Part of a small language model's weights: vocabulary 8063.
Each number is 128 + 24 x the weight over its row's rms, rounded and kept within 0 to 255. Layers, rows and columns count from 0. Numbers have three digits each. The size before them is the row's rms in percent of the matrix's.

# v: layer 3 attention value, 128x128, rms 0.174, rows 62-63, columns 0-127
# o: layer 3 attention output (transposed), 128x128, rms 0.163, rows 62-63, columns 0-127
# q: layer 3 attention query, 128x128, rms 0.187, rows 64-86, columns 0-127
# k: layer 3 attention key, 128x128, rms 0.174, rows 64-85, columns 0-127
v62 105:137139116131146125151124159128140123159088123118087141135120139127132105132107138130123171155150089143145127174119116141107096158151139133118158130105097140112144140137140131125159149126163135149067113177149129110136079110147166133135129173141150148079097184119095111109136189137129081148104119138093080115160113142126115102111142187133139165148161125147120101122144107076122129124119
o62 105:099154185122065125139136144123132149090106126165113148096132142132120149143120126128104083124120148109101139094093127167144183123151139145134110097112148149153144133131120118139179104128145141131149138099148118122140121128128160155112114135106143100142167098103119113158109088123143119096097090104115122148157120147113148141131172185129117158143150111134125162124099100120188070095100
v63 096:141114108150152124106117137104152136112122165132077166166132130138106156076115155161111136093162134131152150116143116151136117149143168116097128117160130120133100150168171166136129117154101142095159124117135125118079063114117155143093163103138132127150138120129130122070122121108124122169131156135156168168133113117150061127126132132119142125151141147123129078130136182168102130122121
o63 100:170141108178148113134118113117120115115139103086093110088121163112142150139141130104116074133182131138138120140097124113159121098114136075152101107120087173128136100125167152165114126123162113122131124134141129155155148120142117129114161114119085117141141155097160132135155126100090102161114123074139134141131096122165125136163079098145177109147130125152088137091143160144149157113116
q64 077:141113140121144128076089122101090167113140126114119091106126107130105139115160126132099104171116109129142100132135166083126146127110151113137114098116150129131154116138113107163112095145195123066151134160123123148078161143127154139119141153128099182155135186110149109114132121113147142131091140118137134072145139106155101099161134121114092120155096121108185120154128106146141114131131
k64 081:125137127099136106108110106116140077088096168159147122103097124120128105129086107170131180115124137134144124117131097143125145108090109157132159141134129143106144091108163144147141162101084130180141140119103139135098107133117143115139119129158133095059100111102155136148127086142130121081069169086151138106124140144136128144091113157144129104129150109120096158155148152147099121112098
q65 071:151159138161134112120146124110132131124100116123145126150153131159126150102182111088144108117092086162138163145115127163170106109125159111134112161113123170142162106157174151110121094091151101148150122132150112148116087122120137143138090168109130094143128101121127118130127119121167148137156120085123138141125100135116161088141163157058059106118096107092139130108138141106153117127136
k65 071:087111117154153170119114107103142129125118134156080115123162146125142132110138147147116138107126095140142124132122118123142181134132134175116110132121123119109110120164099108090148107147083134073107179095108171109131153183139096161107114108158101120168142131134118147131198123154073113100154142137106100156085131118154137138129155140145098118153113128093136102093137114141111154119149
q66 084:116141133140082143117147148156115105122109114174135146106102130104142123098149148124162102145110108093141139103122112161113112133138123110069140150149132145152136103163113173119152148107068176127075120091113160123139131097128093123125111111141167064166121079117119150066118103154130165090139125086137155083143141136124135106155128125124131134092153119119112148109137133123122109138142
k66 089:146090107129120125132041105090141149087127081098141104117135094115085106110145117162167128107114150111098130121117126128141073117143136122144107154096124086125102156128143122114110133142151108106113146169133097139137106140126174088140098158138132168118118141125140108102144143081090138165109125108081066117152087135111107139128101131131137151130163136131134091131123157114130149131137
q67 095:106115130152108110111111151120155127122134172127132091136110136165103141123117106138137131135146150131171134128158161116134142122095142123125104112092168102131079094114104064133138172147238112140126144140155110128112166136162159117091123148156131138135105151100120087166101145131124152141092132133139086140139128104110104142154141155086101117125137096108102122125116160124126102128111
k67 100:130143109145124137104172107171102133153130146116116092115177087122132105156136101152107154117145106147152116133114086118109096109167152133127135154139149119170180109178108158135149110074110139118092147088119180133122100159109102137152139094105109151147127143128154154159130150166118142118181090134136140128154173111140098120137130102156148138143152132136123142124113114139094169168142
q68 100:155150110126155152115143086135141123129159144170079137131125103154146156133107117137172110115156087142145112091131130173158140092181125118111110147083118087133078130104111104117124178103154110178116113097157149149185107131133123140153167097148148137116123142081134137105155131124110095155096111153110108107135161113134118120107163131143119153128114108143095147151123139154110155130095
k68 100:103127113134091087141128127138124095153118147141115122178155128153120127067160150132132116118139182125119121144099087095178133121119114125085131127114121146193147107134103124119106134144157107082104150067154134172150106126116094107108145127135129125122109094182105141167157096132147180103135130100143137161112106136114141119143105110124144156116161131099100131128127106084146131098132
q69 101:112135151101093128127148102107142083099091128123153154144092081104148135138112143132162108123131116129131121107161111080133123113082125145143138141124146145192117145072112136130134124106112125095095095151161184124169180152137162149084141162136129120129128122144121133146129122121132130087101151132146125148087129116107112156111083106120121137122105163085065138171126132109134101131114
k69 101:123148119137084145109141163133136148120153122101097177158100085140153134084110142138101130136144118118111152103064145122091098117147163119123133100132136135134159144117130124122120102125144169137156114156149149097138122167162170141130176145136119108144139161160107122117160098120115150130104123159103156121147154144159113133127121125138179148070126151169105073109168157148129169151138
q70 100:161144153069129126135128144153114162111139119108146130082162163107116108125129126144065119115136133135118117168133118135107116105123134108093154140112133149115122123110099156107130145153221143135085149112109126117123111137145163092153119132126136149116147162173145113122139144115109083130069141156102126164135117136134141156106129163155189127108165118148139127083121174130146151127121
k70 104:156140103138101085123131130130125136134137120121124138166125173131170120120131210139140095124159129124121147121132127126136122095119120175087132128162116159138129080193095161126124146130095150139163124103121143114109129121153055105093168099118147099137127098180145139122150071156137148099113111118114134155113151140129102146161116135128137133125143126137099086116156126107143109091141
q71 087:128105143136102124093136111142088103114069152114157142150092122085128151119152173089154092157116113084115139112163122083126097140166115145148145116147149181112144127127132120154141099144072110116116158134137151108098145118132142180126107149116139139144131100092127121107105104139111176147141175111135134142151105138126094108156114134093120126115089132134127109151070107099112104151154
k71 101:105099128118162151103164105107128160132120141138115131139138133103094140138117104102096114103118127141140137121097158086112132164135117106136148151126154121131154083109148120136108092129077113132102115151118038139102155103082146143117089140088099122131149137082132116099134179137119109136095123121134147121105117145135128091128149173086117094097131081120129153107106110119096081160129
q72 108:121151113129142092114146141080152130115115111154092095130152121129130146128105142129130116159141071167122127163095120114120113116122117113093156116127131121126167118155124115164128122126098141102160134203119119159124139135115086150086118155157078158160158120137115156094134109129158120116124143115105136106088158123116136112129158142121091121147059093158184119150148110118128182113149
k72 113:107130118113109125164118135125098111096174120099104130082092153118080135104143098097117167147115166131124141106127149152157084113121095157150095143124147112111121122076142168153124072147174186150091172123136097144126121112141155110125121094154115167127134140160125119123102134113171133122126148115131155140127105110086157147125125147125157105167146149129148115128106115142179126104107
q73 095:117138124143152102110151127085141121113143123151099099127165135152113117146123157111098110142150068162110135159128143098110096100100140105092130123147132115112167091138084123139143125113088125116141142154121137145125133122110074125073128138125090165155142125161127151116154116130169145109123144117113117092101157127115122141121185164092109098137087107128189112148159105102165176144133
k73 077:121112112109132140094111124129105108106148138135167136099078140153132121114136135126148188145083177118124123118108123155147084145120130127142139129120134136100128068155115139137119117113184155111137167138135089158074083126114122132111120093111104174104138130137090146111130113134149129120139144081128134137133122146114096178109125115141134100147163134065107094139085093106173135098127
q74 101:138156145117131159093120097113169123124118168122098121135158122110173155159125105099115133120153135168168132094130128119117067129194156131140148107120133122164109107125126098138119154109147115102120140174173105130121143139113157118148163147149077145156133094079080136127133144124121101135143136134137137160093156091105097121105120165109101122150098124138097123133156130127140104081082
k74 111:155120122136125112128110097149124117132173142135096185099146114132155183143117128095138141145117100129149129107163163116093135111100126139150173168125113113140148135124140161110130108123132137119138104077145127121147107099134140127141141104145139082080135147142148137107101184100132146109110087125127178138103068120109142124124132119098131117104064100161151192122112099113122123092141
q75 104:078144112121087138141134069133133124114089122136153104106111141122157164091145147128138144130133110139126141093147110137081082128169112153145109110095172139136132138137106133147153086171101126101101158143158130124107141208108176144098109162119091161130124104164106122130098117118123128147143137164128148168151140105136126113137117134127136095137129179160113139155108143147089111135142
k75 095:142132147077142139132095134128148105127128164100127158127102132139105118138119137124146123166131138135149100095150165166066083153119123145135109125111136122150107136138105151110094142123107150115172135134142075116087136117175140127137172115158151140145139175185100116150149112137126116127103120105116124091112119130077131145121132122082128120145170126147119065111123150091188110097129
q76 129:092113162156106108111163102111146138127116121168129079165110113123148110123159132130160142158096067140153114127104106088119125109101133131112151143106089171140139099115146100148119089143105155105131140121111137173129148113113112145100099133138112117146108150141132147167148109170134155104153149107114128051156121085105094113095174150111098112127082116106151101117127131119122126142152
k76 110:134135116139122128109122154123141137153154151112155148162086139114109162113105143109146135108136083149152136104129158131119120115168143124122144126138150097153148153104122110139132111156166128122183095136116042196108181115117146101136131149119132152147148097174143104127156115098150121149066127140126122130101094133157153146136158148118096128103134115113139102106083168137113108123091
q77 117:139105099132119114073102120137126095152142095113133171099165142103120154154104087180142077107164139144081142163134144131120091132147130133126120168130158082119110138128131114128122156123181122109121132125161094147123087103181127110141140167163146091134121126126082121098059127094118110170113170132114117135125126145149137124128102101121149150120147118116155157132147159136127128123144
k77 110:143125118121156125139081140133117176112150125130071116139192165126116118144115102081101104133095156107155151122142125102125107139118141150121177105096150075120094127130136146180128138167113116102079168110076155124160084104113176124150149171110146147121130152123132155144123145143116152118124106151117123124126113107138130106118160141147114118114119092126167139115097090100113100128144
q78 118:120128164110120144107115111144139165158151129103144138110123159176147131111115094138095140130109192124151138130113113175111134136155118147129158142125135111116115125128127101114095134138174080149072166068128098113095135122117167110189157107113143110120077140100158104132103154144116129146130124134197123163169121120153136140150123137127144136137178158117155157127133119130134103134102
k78 113:158173100158147172123110105155123090137155146122144109133127120142117135188097137126135136170129103161152116104139102111094144131128157143133142139114098113143101133159096096123111189137144105185130123114122144120159111143138141123165137154122145102127092173146138121166129147137140100090127168119115122069129152131144163091129183100127118160141123110121127176159134139107086157138116
q79 126:133113104094127151140135169144118134131139134107143151095096133127140113106105131137147163132144198114123135111144134161129141147132129132118094129148128088117101162118132147129124147126143120165132128112107135108100126136158165095132125132113126134091152142129143099134120145120103074138099106172151127164165125131133088170141074087130165163105157157206108134116114120151094078146070
k79 091:104157099111183092116138108152141115146138106133087119139155105104151081106123131147143139121149127173101110128107076149114111122129117123112126129153142177135158113136107143128093058119069175149090127140173126107160129117139064137129138090099077146124121141151108137103131099127119126109132145159152140123160153101139121079141116128144133127111140147134097145107149138174112139122135
q80 079:114113143129111127147178120063115135152118133159142134150108111108118130103101123112160090123126075122172129121107180080125082084113113081132138113123134106097110131165125147123078100124159124076143149126163119167163103118100146146095107124120123144129151161147092150117154141110130125145149172121108118102130147114091128110102133143133101127138089113095123157151106082137155109117136
k80 080:150135128163118122090108108128140167092128159153106142123115146156139121137081152119126127126125092129124136166113122137110165099120128142140113099135161161152192113157119121173139092121082090135149096075121153150119098147150116107113125139105122125136102093091161143131129114111157151108095099128146098118092196133160109112120090145139100107140109115117144106155165119105080110161125
q81 082:114099087143135120154083125124119117114114099182124105100139119160172131138131156121100131160144148097133146091135100109121162162157144132096135140098123135114110190151138143149153180135043114138115151095115130123142139130161114128140094141127118108106146103080162142129128128160148155149158121108184090132127107147130156119146135121161173122142152152159121151104127099117103125134139
k81 089:140123149082124114151121109096141134132140173110142125078126124115108141138105110149161131154114111118159120148133150128155117110109123127136121125109143122142105126098142136134097133125190116151153104174107063146084105115116164141150104091149082111116123147115154095114078155103116115143143109130123111080128124136099166098127129146072112102150122078185139168139159140101128130104098
q82 089:120140115121123093144094163170080153120106099138131130104154153136155128143123153149070116134114147099092145117128115106167167129142139128099140149144097127148151151131118174137126148171092096147092114114123136122067124133146088101154141157185123114149144126146126135124087121100108110160164082161131122121130094184148115140113088149126133132128132115185149159126150132107143138123109
k82 090:119092137115147079141129100084115160095156159088146118088115127104111112146114066141164158111103166126134154155116142123097115104122095156165145136126125120084139145098168154146110122121114106155097142142121082138117144101098122123093094135133109152107133109084125100132112147104148105148096133128138128078126112149111131096118134105125146116181133089142107166169129109179124121104125
q83 097:107135158122135089148142124098128129154138151120119128154135164150095128101167139152163066128116072123139077162141142158146120073089143120124141160127145163164145100157115107120104072109198124127132125085142127111095140076121172155110118141133130111150117128134119132124106079138150132108164148129111095124132107122109135092118137165122127168108119106118117115117122143128168127127104
k83 098:185144122163159156103146121158126142121112143148113161182139107126101114129125153117103112132147106189116164127122102102115164141151134104108159127113148086108159139148099136138116173129120150108152154110096141117156137142147140125123147163099122126145111138130125177104182168117109150164080108165116150130154152116159092125131132112118093077112133164144154141083121136133154137155155
q84 077:096151144132108102088169120122147128115117134133153070177117088156157113147102152100177156138093147122167178106141157129152127133146120104150127149085120103098131096125151084134120124128071100127099155143135131144179121171157145150135095116107117094131115098087117117160107133101126167142129133080147145109118107137141145128130115159121137125138117150144092144164107146121091103116131
k84 082:127112099099126105122143142127076156120113092101196138118092166136107114121124143124110147125123109137123130080148118141168133100089120141136135143132145167111151109137164162140155095166165131141130141090128146107143158143124114148089112136121098153101112122178119144148092173124147148154139132077130159108136109127161131098143124119185133161137103118172097164162088104142121127122156
q85 099:182102143100129085109138095122100114142152134115106133156147139116097130133150136141106065118078082173102142174122150088164125125165108089099139147130105133120112088109109109092124117081188144128136165122145152121105098100117162135098112116144148110132138134121127175104117130149132115170130151111113126147124105122112145170106145161119112111137100129136149106108100167127162148124141
k85 106:109135102089192104121118126090153150138116168160076092159173173142113146108114141130107073115162096131156135117102141105105150125131129111114159105133173094138111117156118114138094118131053116100109103120121103146137134098129117136118130138105135112159150077112160130127163144110146120134111113106107126132109166120103136111159145158099107101121124086113158123093098114108134128141146
q86 120:161144153142141105114135121076138115127119111135077065149155113145141096130123101121093108115120083189141125158108129105144105128110128125137138160130105079101144115109141124139141111106136128126170129175116122166138141127121093125118144143149094165153150161116110159119124159118154126164144148113104120073115130112116144132130164161124084115134078105082170123124171133120131177103132